Weights of a small transformer language model: MLP 5120 ReLU, 9980 steps.
Each number is 128 + 24 x the weight over its row's rms, rounded and kept within 0 to 255. Layers, rows and columns count from 0. Numbers have three digits each. The size before them is the row's rms in percent of the matrix's.

# layer 4 MLP up, 5120x640, rms 0.0229, rows 2082-2125, columns 480-639
121:107135107141149135146127148127147141115129134151128137138135131171133177049118113110122118132114127198127150170111130117108112084157142142204145142134138118098124107132136102145141129135133129129114088123148148114110108172151092106131156109108099090097143099124098124118160123108144154102142131122124134130138116152112119115109130111139119135080114144139181117122092127126128130121121097152160119118101133174110145158127118151142126126134120139151105163135155166144116119106086112
124:126159064145133194130127097103071154140134133150109146117152144149115131100132135121121118151121095147132127152116134088112165089103143185158124119138115134084124141120176136115126130097108124121119143185109117108115083129144111108144152112152144123125144116120142101141116178097151106097138151136095113133125141203115091122133136129166149137082107119113143125123112166136101139137135095139119120164121101165125129122155127161129109136122103100121115127126060124124085139154139091
114:079128128158147133152088110108099132138144122107136107127112159109111159127140130133143117086092114125087127124141124126100150101111090138123138122225159103112167104132112137161122111137165123130089197117110111106131144076124121115125100133136109149127120116138151169119127186139110106129152100097111132099160147127140134138151129126121131134139161107120116139152124154155139143184113086120147090159128147129129128137139117182170163108152118125121055161145137126126091121121115130
115:136091120117175145142162138116099139152131104142202100124129105118138131094128114157115125164083137112116141130119157115142170099105137139114150121112109131118140150117146123112183114125126101139103154116150108158129139125137147125165135191107166141093126089136098109128140181128126089136117119110113130117135130143108143145151110128140119123134136119123127144119097128091117138148152137160101102145124121124106114125083152142110125136119107183110145097129136136148112132089112150
102:156166099150148154134073160138147161130157077136120165106152147145137139139129135071131127132057131124184112162096143104135114136160124149115092125133146128147117130146143115122149128089085144135143068117067176159161089137132141142162156124165131105196168114104112128115139135098102113151130166126130103122132117148099130123102127127100148122102084095174094133132127124116181158150140069113095099118109166119096120124121098128107116120140088143132115172113147092110116075126123093
056:169155119114098185134160131121134108121154107139168094101152164125101125097114157093133134102141134169184096184083123134125151146113170113150154145108098137096132138074124181147146137119112122117134118096131100112129120126153121082131165123110174113117124129145161117124154131101164121120132143116074156140112111137111139140100117105129164153106157135119119121088130117097108140163136128096102075204169107153102156118094119135173104158142131130135108128126137148126095118106148135
089:146123154136124108140145143130131134139152096141161110132113117099162147148142120118119123154131134146123136150147117109131104071155108103103116093137152132149143150117152130120169120083122140126146149083110138084111136141133172104118145120125096186145146096100116141130129142133154124160100124154116138126070102134124135147122129085119138119137112092067133126139169135136116149134137122120140122088159123115112139122146160149125149097183152158121138137125085158111155155125146077
105:083136083152113159153100135144119147099113140153125103127140175145087140116114143122119115109096171121102128147088104115144101138185137148121134147191132122151112114150134214126164128075146150123111138164103120085128110176121135118140110190144134125141127146156098152153135094087152169134189124084089127161133102122111129113138118116103123093082145135156121149121126142093112144134151098157157124108109167121079112126131123141104141149131148110125103185112127148138141141141138143
099:119150116116109114096130173124117139127151143094164199111136120151106116115110144091125130113144131119121113120135113124141203126125106131155141154138127177103130118095116123148127116109163113118148139122116114146136149120152112137153139140067118120148147128153148168127164177113128133131142186118099169132145139148120117115127092078088169145147117137112154126139143132141158139162126106136099089118155111134119125126157130133126104119138113157104108149107173134115147089129122103
110:145130143133119152134144127175112200121100126183119148107116150147116118085125153124134126128142149140105105116111131160118170121148126133141164097140081155146139140139162126174108147102082161138122102099108115128114126117141154125129163184159148136131139109080172135107132098105154165109160150144173172162124101140117151145141104121144138102102107097100103124132154182132133129125121101121145100175134113118138134106149113120135071105152105145083107113121123139117117127134146102
055:123125137128051134131131144110124146148140126158176085095145167147136128155114130122133090096089144136116128117127097098153143115151150122152141100175122187114129166129137118108143120143138096133096093119126114124149125127139154086148089161111126084150130142135095156136142095153124140132140109127135178176119154140120124135163109151164175111127114167141130159128128101120112143163140126131126102131174119113126136111124190151157129130174121159109129154165112182140142142147166136
118:152145102130121158130131118182107159135130109116151134108145120129132093133115149085114130163133124124121109165120158094153131126118118094149143133135178181115146159054176139107116133099161155155149102117137145143143139084139112102133150168127118114192132071115158117117135113113123171156113161139050140102136121155115127159090211178118162120096125132097099158134184160130126145137155119130126122152108090105111157139126169169093147143180147095121128114077083171131164099161093126
120:129118109135089119116123099159156140153147157142149116103136162149139128134146126126148109145141122085143130139111146120130132105123139127154150119121118113086157151143131136140148117123179121158133144102103114103131159138107131081145114123069156198153180128102119129098130162185166148165099124121118123135089120122113106150113169118130101160147113116164102143123118105144147133141136144137125131112132133128123131087141129095161087140133144126166103148122168165137142124165129102
108:118137117147108090122122145104179176117150117108093114117113108160145122123165143098199118130124120160121143166132148130136102133167211123147114126104150118086135127146150146160120098113145166121132089133126161141143124132124106104118130098117102132147149101144105156129119154103135170144128159163119122118141162134118103127117108119103117107096136095152103147114112144119145166124084150164127078142175121124111140097137122164098124148141095097131110213134129131144118129137161082
118:158152090155112104142114167165121107094122163127107131125122093156117105160136109147175108114097085120150147119113162120094094142117130106117140088170116125137167131116136158168161119131102174139119136131158101155103101119123153097162173082123139167131112120128113115112161089100111136139110140160127134131071124120125146142129122111170112167115176108148155113178109143132157118129151103122129128134129108157132179130156154155127151143144135113133101095114128139133131156121112133
097:142092124097126146122120125107115139147136139154132135103143121098104098116150147111092135095096142076127122095116130092179147116126129119077177153130090135147124144126214099092105128114145133157160121153135089139169149145136129123154100144103107138173126134147128131126137110132139112129150154122101155128143155198082135134143108121116159136142147128101097112127126120124145131100143159119111102141150103103114117136073166116129136120153139118157094082150124114100141107088125160
060:095104109122134097155144129145132132129161089133135093090133143108136159121122121062128171172129125163115137113108098134120153106176133114158121120151100117106153142100118148130100091104130108094131094119133111115092144097194114129100155149121133167143126131170132126156080131164104158096130138095088128160108091168136108180092149115125124160137148102117143136105166119104154140140148179176131070137127103152151157102090131096165088107162147132087099123098147125131079134158158105
105:126115128148156150138071125145080135078179113147123150102132081160168135124164156038136111134124083142131159104119111148133130113156160073134142163118133129128136161141134141130156150122088164122131126090125121146112150092143129123179153114190128161113125094119101150105113142149118119137101154124128107130130105190137127157143131162148152180143145132102084149129172127129174144142092153144146145161111137126108113140134107115118129146145172158111047114100089161116142105139130139
118:116112084103111132136142089155116120126145103151142128118147122074089117086143138091090132127160127122143137132084148134157169111150116107153165149116122157132118186108158118118130128095085129119129084095093119142146149131133116126112157096136149112103129154147133156117108135131128190111114108123169151136057076163094116141120129158164112109109141109119111154132123187152063129122147131123091143099122136144109185110145174119134110097144133062110127110121107105148114168146112104
059:133127125133117122188143154113058160091137129127143114162145119114109130081145150131117132142118132110109153160167089099105132112159169122132125112170118123129109113093172162120158112094110179149107128124129104133093128130144144172140161128110135140119120081100146097138164154095133157082144153095100129125097077125105140141097097147108152167116146096135125127147152130098134129131151150151140139121149071103132150149138121167113115138141117121097122137102133177106076122166131140
104:091109154093118116124147171124097198127167055130145109130143109117164098139164121150096131154105143143103117112111123116112112113130119138114128080122094148103114118142124106108116131103153149134086147140096120123110143110151158119111115135126126111113159126138074091152165096189111109120122152108146109111101159152120106124136103092136126112143150108096132117147119106107085144151121119129150065171128074127146120117139154146113062142120081131110075154106114138114132093148159132
115:105078085121126165149101160109098098085114134137138089133120103115141104110132145151096139050113157113139139138126090100120155082155099167158170136171159096138142137112153130115147094119150148105142161081149097105149105180148125134160120102116141132099151099110124115180136134127138131133140152078127148147119148154105126154119153154190145156103108124072156206119149123149138140127145072153171132143162115144129132162154153121112164159147108173129121130140130130097131125144187143
106:136174126145129160146119148158133157131152120138141165130142098143142134094134109124187100130118128138115108118144117089101167122136149114153132104123147115104106146117120102141143129133133124148156090108150111095101109162126133124138186096135133103128142114172125129131153107134173155104092141114157123129141120110142099121140118163140144171119155123151120125116118187140152108116118092140130104137122094168081115118106177132147152110138110135109117151135109179111096138156109105
120:129099129124066118119132089130090124170143133129138145125138131117152127161131117082156123140110123157111132166107171133098109127109135168156115134127109122112136076132109114110125114123135124128120109121124110155113154174132161154108141170138140093143109137156121138086155123133138101101139115125136132136122126149155140106130147144099150123123116138129112112123148140140154131127212118140119131145130086140141120101094196138148108090125112120108126104100085090097092117110132116
103:099149120121123131140151120139133143128132118117123104119130099143110127109155124109120134159111157129086172134113087149159114133141175173146139138116124155093107083095141169131189164128123119132087120126129113161143105161135130128169162097133069138141093105099124160123115149133160168103131108084119150119122082125113127149133138108093132132143084105127104193119151124109116147135124100155133141140168144142115148119151136148132075177151124137066120160169157130108130122105153096
060:131141114162082127141092152101160143131140136136155136107125116115138133127136164100161090134073067149125159146129108123101097110103137138173131084140102173121147144136128177143127148087118159107122145105150089119088142154168164076151151103083118161127139104154147116155130117124118116128147141126123086162120113158085128159132132105141119125156158109121092159132099120099116193170165111151161073155115100150109128113137150182143098136194132132148121128136136124142109133127117107
105:110133077107133150110155084164151148126128139167139100152126108130128131111129125106094117148132153143149117126134066100105075122115103091155138145146072073144137119108153178124156154106130133136111125136149095109087112116140105131126099137132138123155123078142112131104138120121148143123155134077146097177113112105135153130095169139137122154064162127100172150144116171128123168168145143101168122097117150179127119132126121149159131142094139173125166196112136144144129132112137075
112:106161104164151131177105112111134123133164123160107122134161126097156129130119136111107126126087109145123146136133161125108111141107143159131093162117100102132102166118101140143139152127146132095126099133105138141134139132118097120154139113100140124133122129128117150138099128166108145136122142115131111143122157162140088114131113130126129105137099126180109136106175153149135150145131122097169096131128121117090128123097095133099082126101188072111098106128141123136099130080117122
057:097087117158123087106140162131154124118112122125154110087172119125157098144137123107134126116104147100143106149134142112153125089164125127095167123137092123091140163153101163096146094132109164095129124126143117156111103165163145150094131094114082130118141106139081111109174125149142111119131146088122148165096146104116110155115152121098139151078116136095123172142127147102139108107108109143161155160122095124134122117099118167156120135099121156149132124112187145128095143088127121
113:055173131138127138144108187094096113139151084117172099120118103137111099089133112161132097109109120132136122124096137142104167101134145122114148085145121148125107112110127118113132142140120122117120129175102122118128134107134118135121146137130144135131140123142095141112130172122140122138117134133086161147086125164136149142101121131107091147099142106123119140144182126166135140145154100147135127177163127126135155094114187104097119127139117153118115120180114164093104107106161117
128:089117061137141135132104109103144104104130096115126179112166133125147084112123122117105134127109158112120188122091137130107103129140145152113099119132104147111127130123170137106144125095147139090140095112145133130166117175133138122168135138120147042124123116090141159071136153152152135064127127137100147153120122109150142155110130125120125134135120117147141151144130145149093145116105119151129128141143149128106138088130150123153057158143184109123144158101137114120114140166104162
109:143121150148111125113128133143123148132130140171152142131146143131109129088151120121163118123110151117129148116124059154084156111109126130116150128162112117129116134114147138122130119136132121138118095080170087131092152113143141084134186126091090101191168141154080083145130144102130131130099115128142138143088103163125108151094116114118149127098150115145107119100124153079150127145123138132155132121144142160121148135157191139130096104139125173106124122111118153161134129119160159
112:135117101133081135156136141104130130079169101115116154095107142142157111152128122124151144138132123108131132150123130099145104155146085100120151113165115109077147141129094175143135103115130137080095123061148133104129108118153137134171145097135127140105119120138179167116110139133145164065139105112088112131134129150133144132117146171094127097090083109133181113107088123142116139162147136167131106167126152103091135070112126180138087148124122072105114134113110101118128165150135120
098:153120117124082128125072119211141124110135127145206161091150119080132120129151109135117097146140108139148118119140085143083150029122158113106113125121109109117110153150130114135099099146140109099111136127092102128112103133127165115095152119124103136108113146144126112114098144172168136068132118141141142157100099178140080146094132119154168127159111082117111143129112160120076128146149091138150129122120105154121136093077162162134107141162161141134145119100088141102115127161101148
110:098149087128141157093182127144108118072128146154162123137103127134135148114132134088124127159127116131094129143138114098161115096129070151127140142111137091124102134134121095094104110107110128075105127124111116161126142117142108102136121119157118129113151130098123165088178195134179189122113103135113109144141096140139115124124122153123194124096139114154142132152141149129138112139164129152129119105127133119131145133135119140139157162123063125141152135119139107110112140124137108
111:158097125128118150136092155144130180114124119108146129107128113174129120142143144105104100141137077123109137124135101094130135119131152104120165152095135128079129134121202166155132138123100119115112127133145165142122111113159146102112170160129120133151137158151149157114116159155107139090094158131108097141139139123140158126112112160142162137127140098136124168147162105082153152213123148134135062134114065166111122113115180131114135152090160082110143126142091132126108134083146119
121:124153117126127093111148120130148170141170130149121126150105117151136121108143132081186117129099062174117148209135174131121154083132106115130109096153127133097146109067113115138128147132117127146126100089143177101106173137121116080112105123115161115145158085157137121154113116157113155147079137157121117144158110134118115118127192136176143155135121136104077124133126144145155125120167110126128122128146123119116127152140145128150105129130122168145129155117095144122115142098087125
061:119121095149077138150147113197117118088150100140138152104138122146107131125102113142116078125122118120088195123150143116106163143141139097129110132128123153135147139114203134109124123080132147096125101103133128123101131102113123137147153108133080153142100159156099155146108129128114152154149134133128148105116144138091151136113166167125170081124107149100118170103130134154154131088148143111115134158127132098109127165089089157130126103119106109132112117132069132132170170126121142
124:136089121118110114148131120112123149128152125106137141126135138160150082170104162119166077115124122115112156159129131126154099144122109161183158129137068124091147141122132118120141107113161122099134138125153136146066140197171100110142176171093141117147115109125118102127121114141135119145124146130134110164082131144076118103129120099158154103122136127116144108121119128098167143177128134139113078114136080125103134140146131135148072119170130124124142115126104150144146135111170120
094:150125100097109145136093076122148109143142167105115137140096113155162136115153119143124108178120112113168119176124131105122096108122104145138099141090114135121149097144135125153084153136094108139136117113146148153093173149146127097145196138117167115172142131135131127129134127149132130142150149141152137123169102159141083124106126115107123156138089128119137130135094103102170113141148122131143112109098069144112144133141113145132066103097124153136180175124074109132070127154120118
112:084080106136113159111157134080133091135165088154131115121159144125111126135133138128074108128145108142093149129113106118146087095134128165166139181121063166138180152079131135161135096131129140126099113106090146144113157135115130123129105094120168168146130149127107131130131156143165138147156158130103123127113149158113140147087153157191157198144113109114122116102130133100119136141145118141128118141140133116138121083113169111120141133109128117125157109128092144160131098120162153
062:129102092105128113145096150156135159114166137170122153119154139120143118164160164142138137136105137134139180140114125105112121094142133158140156105141127158079141166096139153113158142111106127127114140086151134134108113130135144110124137118091105139147165118179149122141177140124162140095125136112127155154128126150132106134093140130131149140153099134108147141089132160135119113151168126128129080143147104149105174130076089141130119149146131153105075113094160171147137118115113127
056:115097095122163122127139137110128132120151129172112099101125122128084136167139127109134139156119142129118204132086119102132155170089154158124101156160150106120122107164109130069105074071155138115205159116130132090106149143165175082114123111099145142110150130114141144151111150127134153115162070131090166160128106145103132116093177123142136127132138102129142126136131153112109111135135134151146131125139130123117159099147125138119152117116141114120129157123106161082108108104150129
107:109128098104159151120148113130078125151138162130162110142149118137132123142142131170095130166109140110103128140115102116114146128099080150181126127105142134097124095101139104127118139138107093100099133097153091144112161134122161121107156113139132112140134127141106140126133169143152087058125099122124127116128126122103125119180119142150172116112132144181132128120105106111093133183117145113131147118131119143118168119125140107135147135103107142109175121110151107145105134118117180
# layer 4 MLP down (transposed), 5120x640, rms 0.0189, rows 2082-2125, columns 480-639
122:107097104126184108119112146101157113119148158143129103126115152121109122124129157101148136109108122118118140151146189146104109119152122107028103131116178162133118147161096130107130131179110154114174091145093146103177123131133128105143113131100140152117145120141126063166138157123148133151109138213113108109149075141118117115089124145117137114128120119089124106118148101144100100150145209133103164134162142113148119127136114122134143071115122092131144123125140172166113108178113186
142:059148138110104133150158168135149074092130129139123148123095177123071108127124123108151130107107156168093144152132167135128139173103136119139144114130153137159127156133103095131096178126155129094127139128174120141088143140126152093125122132101119120136135125121099134085114154170124116164088114172140133164105126110156126134125128132144160168127183117143135100117144096099137107129073121112106107149104114084146136151133120115149095130135128131166110130141128143110099116114152149
120:140167161119103097124132146175176143133090122093130121082098116102151147126156141117147164097147144111152139094136117121138171109123118118158110105121104160079101176093130129133154150113145154137129124139072154108142158125138116118146109146094119152140144099115097127139145124114117059149157174180142159146133115130098173129119109098112118115087172107132094125127103115158141119140134153131085103125122096098157149079117112126153124144094105143147146104084149135158117116153134107
120:130132085132097135106154128153122090108124121117140131106152124148149096129115124125129116116114134121125174136094137107115127122111074113060154120096100116164073076151158157084110163103141087164127153156130110163144152138148130139134114153123130100101110138162100183110155127150130163140160160130125121113122140152141170128162138114144161086108154107118155181147123139135139151111161141152115107129103170116170128173124122080132110191157108182119118152140148128097112158129113136
104:144138134132146085113161101101101123108145080162072100127161130123094161114125133137089107115122140149141100129145133151108080149129123126126149144106153088155154147154120153104148141148128127109089163119115119123140135151105161145132106091150075122080092160096124185088147155115115132116139108148140152151114142085112143134105109132150075166180129135128171120082131088152114136141127112130147148142073112148120144111120117122134136149152114101139167143133154123127124120118176100
023:123131113127164119129177114123060134151106095108140122142120140089123146135105139109117102125123136090136127137107176133137122137138107076145134148136122095161097143089110123167164157158137150129125142148195153130089107151133118145134090136154158129106144126125167132114086129173122105114119095146141128082183105131137133116131138118146153190124119139117118127137115129177110134116156081134131124102125154131106168098150135156133177120107133104128189166163107137108100175154143097
082:151125089154135127127139126132140116124128112118106137148078127144121087154143110113130111161139139121117183128091112103146104127119141106171154111102154127117130138141128124142144163169149130151129135096163113101123094122170062129121121088142154100085131129138125104107107159155166183130140119077140137103106084154137109143085126159140139138148162120125165113117133122093102126146114133083118119148132109092111131140144109106100086110116116114143141127141147137139151149160096164
110:084146121132126188158168153141133138120141135093114105085117142107141133138156139101162106112080119107120151127154137124151130141123127127157115126153145096112122144103138150130128097153149136107124147150110176102091187141125104130139168126104138128107119136143149137132157130169111150074141193170140107133091188182105143120104123110122123119110145108131138093140124134121122148141147135124100112103177114107089131112118110150133101135174101111147148140123099157154103092104139145
097:137118123134154149107133111137135141127113094156125100141138144155114089129144132156149101113109149101112133107100153090077126156116117159103120123145130140126127101152193138120143111148132120086118143141153110139075154115149130094120178076120174108145110085146137113114145140149185157165141129102129138102101096105141133120129160135142106135163155149147132138132157120158143137119137139130127121120131165140121148114094182095100159096155124125153107130154084121112106139091158155
112:166162114123118101148138154106122130087132114134133129094158117129124110135139134134122187136143155136087078107144120125115094156157104123146107187055111086072085115140134138133172125107155148141141152149117149171155127109130143109136147097128145113114081110186156151120120127110095152119136139124139079140109154119109147144148097121097060089123131083116138150118089134121115122173130116169128106133113123123103142109108138132137122118135128124124136078139109098124142104112126075
023:084097150116127153151098117122097099135100128123107157113094107105151116128129143109143099149075120114159110162121177157129183152116119140079141108102118124146128089137137092106179143128088146145109119151143118105106142176116124136149124111152182167119149126107172109086128079154175143129169153090123142115128098131107173124131133109166120138172114128139127158101140138135135151118170087154106086133112133134107160105106130118157155104094128107074134145162113125110144147124155106
122:133110193177117117094124121143109141098130134118113090131158174140120115113124095120129077155112101114133120089136092104073154095154116118089131147138143127116132110154107140091124105133110130133140101136154187139158168117129137106148143153077119100164137115153077168108166168148073139108154162099128109113154094162113109093153106127127121091145101109121133123098160124161151139118122151125132104156118094125132147123121165151159133138133094161108136091101071134126130118123069174
138:154136145119088129123145097135149117155172121151116157104155150125161133154136118129125118123145108135123128148178099105099065115118114110135117121109125124121150095128111124134173134124142120123160088087121130144089127116123156120146114092107069139105111170130065129156166131160119131139116106141144122111098119123129097147094114138128119114090157116146136131138086111170107117091089155126085158137121138144119111129116148131099057121115173122128123098174134128121117148137150114
110:079112164097153106078131151114138093123124115158114113074118128127100174121140124150154171129123109104076144145139111127169091144112134122155139092154191113104127148143159118153114117080158169106104158181140131157072144117134127155095108095177118142137139133090162134110124119141119089119137113137135155115112166143127130133149124124124128113154112135134116142150127116121169153157101161129158107101142144126120086073150099072116130125146148081104168165102165117115143149099105126
119:179135139114126135136125141111131105141136108142134145143127102115113132083143129099168148149148135155137109113127144110160121110093118126134150138095137165062163105114155099111107107117110142078122118182140179096088103115123141132117162135181177138177134157165105112142133084069128132129087158121091081137154170120122107121099123161102136144161151106149113106124118175164093130162118139119118129067098108148108170115130119113143112155127132115104121131099123141122125147182129130
094:119172105107131148156105105160124130161125125164142097131133105141081120113109121125138124115119102145109102122108135171129178158133136122166120126133156148105127118120118143160133150130121142091106134139129124148127110120171104138159177117123121091101135125119137121148151062123117139143106100119144085164165105110122077118158124127083088138138102111161134145165128156160117173164146140147130144145117156130098139078140143132124146122108152130132115146114160107117096124132151122
033:126131134139120077136124123127122161140162118164166141090118116113113126161143132124105095120169114146143103098141123063136165129139084145122101126125112121116148159063147141127165109132122095111091160165131128142173152134179079092117109106111173098149122117154147150106118132165157196144111129130128189141147128154119092145125103131079139097125116104118150098176100086142111128132141113153122127179165153120124125127134141163141124171144151117138130147153153143127211105137108145
110:095146106120139180108145097138131159164123148113147159120125165156106132141119126134169155128095126170127124119143100092148106147142128178154146127096097141110135094124164081119144111126118059128142100146121137090137146144130141142136147140153168109123156141120098173144115070110133122130112096167134131136094121150112095132079149125143127158136135117127133079111111132149107133131141109141124143103135144157144112119174153127123101125117132131153177100135082153138131114130128140
120:147102121149143155098109117124127138110159139146146133121119101151115124107118117140144131156133135119122125099137135143153121170154155099162113144130142130133143134090078169104140118116150140121115179124128132138077132117141160149122131118147159119146127129105106053117118105119150132171102085153125097143116108134126107099145104153147138129161122105176154077140098103141119098101085182128141131129084113131117124088117109122142157125111146098121086132135152127097122104099153162
027:095171114152107110134160124133142112113139148143173135102143129119161106104117128136132119079138132145157152113123147148127122170125148099123150113115132133158120146132097104147149159099143118104112129105113114162146153151123122138142095134127141119124115120107121166100132127105156173142154156132148128141124073129127125126125114142092085129164133129155107084122141072106104127162109169116124106142169130156099158086124118151126159135137110125097123110145147098119128073111133106
105:124227140105121203107092145084160131121106110158158124116106075124113109135157134109119110111126117160145145112139101166160149120090123138127150129216138125169124146137126102147088151146122134101130158129154110105121162137101146117136104141159067133121130118172145133098146132071112118135152103137114111109123147087152100146143129106133121108088130135153150114131092114163115105106115141124151143142120150115126120111113080098115117114129088140146122120096123149110123152160137145
119:153103119099137155133137108128147169157126136138139113175104112099145125119123134138112145122137139076129098132134151151128149124136103175136087137096149108129137150154134107134103142131165158139119127145110144159124155115122128120119134057177189141118137118167149099143098182121076085098128130145148106133130112156117149161138117126148114170122122147157100133116104146140119122139122133131097109167128099139111102136119102109156094117117163108143115171137132128134143154142118172
101:143094098167147123114104099092144137093111165144148095132132097143126135157145151096104106118113154123177137100113102171137093101142137112100126123122115143113141108138164127144186136132115110113091175119126139148141133137123167166137126156179091152102136147148124095120131183138170118117125112127105055116186122130131108130140135122148187103171141156092148105144146163108129052132124124117096124139130119129129143101113129116117154131118119130125128120155116142158102106143097159
130:120158112167104129122143129111128153159137132154119123149119150145098113124125117123099095125149111158156105118140090175142186104110118116121152103114176114063111124131139125146128116153114153143097140122152147130118116105119107163156120137127138111166138130125137106109142149105126112092098104146135102141103125126163149132120141108123149129097116142130139102131113155090088123149136099124114109170124148136154147130149103136142168160092176128102130125177111142163151136130120128
107:106155166094120144113110096125108091118127120099098102143114095142127092132142131098132117126133119131133129158125187175175169142158123100111150105107171087151123082117107139163165131149127103109148137158136116131110136141125136105147133120129122091134152164114136142092138089162094132154129129141111089099121128126146079120107135107108121137100114132140128154127138133114093139111110117160088163085134177146130163111174146138127133097127104099135134115147167163126106082149115109
037:113168133138104155112156100116156122124105130055107084104133137120110125105133152114153148123126135115136094182158111154126139151130093144114131126110129094088149131145126138136146146110115109143168128122123137161148138074164171149163148149141120148142145160099149164140112141117081145116079081118118119140098144075126147125108131162170183109123113133105113153107102094092148118167134124143106138127154112137133116163092151160159116152120123101135152114127121091096098153127166115
108:127132137116168143172107121089159155146105095100134136108146158131138084101125130109110111108078112139103114128117149146113103137118083127158140108130106126136117139121139116164100114136123134127088137111099129108134149098138127099113163117132113080116123140122119156145098136124096106161095145145162145128159122155130142142113121081142110104172147127158127104156133136130127138092106126124141101097115097166093134097149111169109153112125148117132090100131114169108140140139141162
110:094140182103136132099135097141131154148104122133172121127120077120103141143139124128105122168151109106135096110153140129121133150115103091116156113132098135154101161142110124148157085112160106122142145176174134113147148117137156131159107108163135122109133134105113147083155110108098097112141110135113133115120136112138128123064138132148160133126155134139152095107129087149120111113127101107129128134164104101152129086140116106147150146094121107136127134088130147115179088123138113
022:139147116134138148145133167113153113093102135116126165141123141126089135138100106132144105104145107121159145102158142170135132128123120133093145170105156139169072140115101141131121180138113146155137148086115153109133112109108083114104112148168146101153095107110123114115093163087152102142104092116115141142098088088118112149144146164119143130127143146176117100161150131131111122111115134149115127136093166109142122143148109105134101102163115126114135115123124116100115148144126127
117:117092147072129099146146142132130122128125178147142120170144137116111134144147107115126135174150107115142124141136125092102155122070078119155132115173148112130124152116138144098099122180132142131109126143170144103105115140136205127142122142131114103116118146118112100085155061088128140100162113126119145149120122138109132137150126130120111128130140143115162117128125129080130119119151107132086146101141119110132123101134153126100091126159087127122165106105146133130136119119083156
144:077136173148142122151127138129143100138112120143153147113109127152109127116126145097145096120161130118115122151150099106102127134112164102103138159156102107108134155115163145152145147111119180159138115082138072116142128101155158148134100143127147146153121059144140151093134114151092146148110122137129097124180098147116128132111155171082112104124128132095099124142123131168133144114130106123116129160149154069158102089147147121179112183125144127165123147117128147118152141105093170
104:159145106109168145112141109168112154139162095143108133128116159151158152137136131108127141115148141110118109141128146120168091121122119119178108151112160151118132118111130122132139128146154145127113143160147184125117115085133140174130129128127167122153135116086117097124137118105120098142106149090103130134093130092160106160128116140140139115155090120075116173156103119154114105158124103117097153151106147125107100156167097118096190165149138093103118132154116144100171138135105165
116:073176164121145137124114119106127134159159101150121135137149128134147096128126101146126120112160091112106120113144152121102132129155135128127124169124102150153138155090119077135121100094145136091142098111113112108106083137118162166151115120123164072134103121167162124139107099148171134146123124113123172122087123137139129135155095112094161107131121119093145116119155146110136130104146163149188123112092166091148140111130116125099107167121107131135115130118101126137134132126126148
086:112114156155142121131157104094106132092116116106105137133094146198147144140158130124124080100186152095117165116125158091163108154138114109112170108125119170177127117133132066129134107119121125140150129105162101159112158144148143146125118159152148115143103093149107114086154134075109116151167141125116125099133148142151099130124097153146126104105129115136117098113101107121111139142133159126139121159106124135130091165148105095101101123149117130096135121132142084152107131088093109
118:123136140149157078141092121156155107111145146109099143116108176112102098115129150149106130115103130137149154127132154114111117102146172093161107123142155139140115167126111138123073118144104157160077148190102141111181070104174079113140115132134096100135129076155137149116121140149144169113122156122162145138095105110110112107123136108146122179134127146130137124128100113143175146143161085130144125083146116091156144128127112107123118093166151134129138142115103119168111116099116139
117:096128135098149112165154122141142111083108135136144101119136145113150106141144124094133130158107183118154128122098124132158157159094064112121109115142130111148117134144101120114127132103104142108103138118124135162165106138125116090173118118160155099111139127154120121152145137145152182168138092149107127128107157129149075127115132138132123066144159134124152119135138113142084127123157168103111160089141170121151185181111114108073083108123091160137139124147103137156180151115111128
123:081143164134159085153123065147131159109106117125121126125142127129114134124122140126107129069157113140105138142175139167114090113133127106122099169126121087128120143134121138111117144148057125157132121143063144117153130154155134180164137115114098129094140114137137119141107134119102117156176117173151117130119141134101193147139110121105137093134127105105130111141124098116133145133108166133131136107141092123144119159125112103098149074108102148113099112147106140135146128129071159
033:116105093109100145154123113135093117142145144173146125156146163118129124152116150153176113158136098157176104111114180138122110153106113183129131109111117134182164140131134082154111138102109144113132153139132109130119167157126152094118117091117149123136146145141108178100103140145126130151123146105143125166080141131105092115140166139131111177121095103165097102095137066122139145094134128141104112150147132129105104072126131136182156140097149086158130141133180118117102118145083102
127:126143148143137103127118108141115160144127094124097131150115083134145137134160118129133116154116133106096121095102132127120102154099155133177141122124103080131140148115129139149112128145179131106127097117144114173070111099104143116111135129144116113136149142103133116125158163107134118105086095074142069136100145148154134107183076106128116138147139139134154168096132125098104122152167145118142146110128145093064113117098111131111072132171124114138088169148109117167113138122155120
082:109085112175160117101126140124136142136131101125144136157146119150118095131153112140127105087161071156147149087114101107141116135132129093066158106134102138110111133106107125121144128116127126085142150099107115089148122131151158121127111157126156153126120083160116127141094123135160148143170152125137150151074100108163143127134114167128128137106097130116149141142128127093093145120089150131170126096173133137084107143120140130126128134066108119125144097144190104113209141120108129
123:148103109135079108125117144110130116118143120172160083140104142120139159180175135170087126129145144159139078155112125109107142115091109120113150139110140127082131129109161076144126106126130100157134104118163098165107132100111137112095119129073128136178137176158171098120139132109134126134092085105143084104119130188108120171120112122117134128093080127143112120131068153121143103112125146130122166148113138142091154136136122122111122072121148113172120122179129114127161132109128195
033:076129121145093120125098117136144083134111178167139115115160128135105172131138109131126138164138151137155103088148115159111161095043113060127123181139161117120181122119089148136122093159098116128074147170157091120137159130125127141139126115166133175093116117119143154108128130155111144101121110109140124172165091110139126095121122157135111159167146192147120104146138113164119081132160145128126142105039157159155145162130138123153163111166073150121149134115110143091135119095142174
016:136151170102141089126148128153115118152117153154147158108109144153170124171112086105132133156139138124178106110142119143155103125148137113130145125130155153165160119147128179150129141149148103113148109116159160162103088133106141107094112090126106144149144129108097149121169108115118093113156135151139136168092116100139155155123115096101095104146143154132160097157115088120094101104162158151147169154163147143107113099090119109139106168103119099149143165175096114117154145143123097
104:112151138152119160149092136146135122091118125130143138144114158121106131127128144120146128111115133111098141132144118145088146130140145126092147126124120087172136147148133122127113137108150122128139133081126095081115148158131112079129103153101125175113120127138118133141095098098148136134112186147124083171142122102140144133100146086137137094125128111104110140115145167121130126117130118127133129138177083109113124109108140119121076140129089102164150143123129159136107146133167119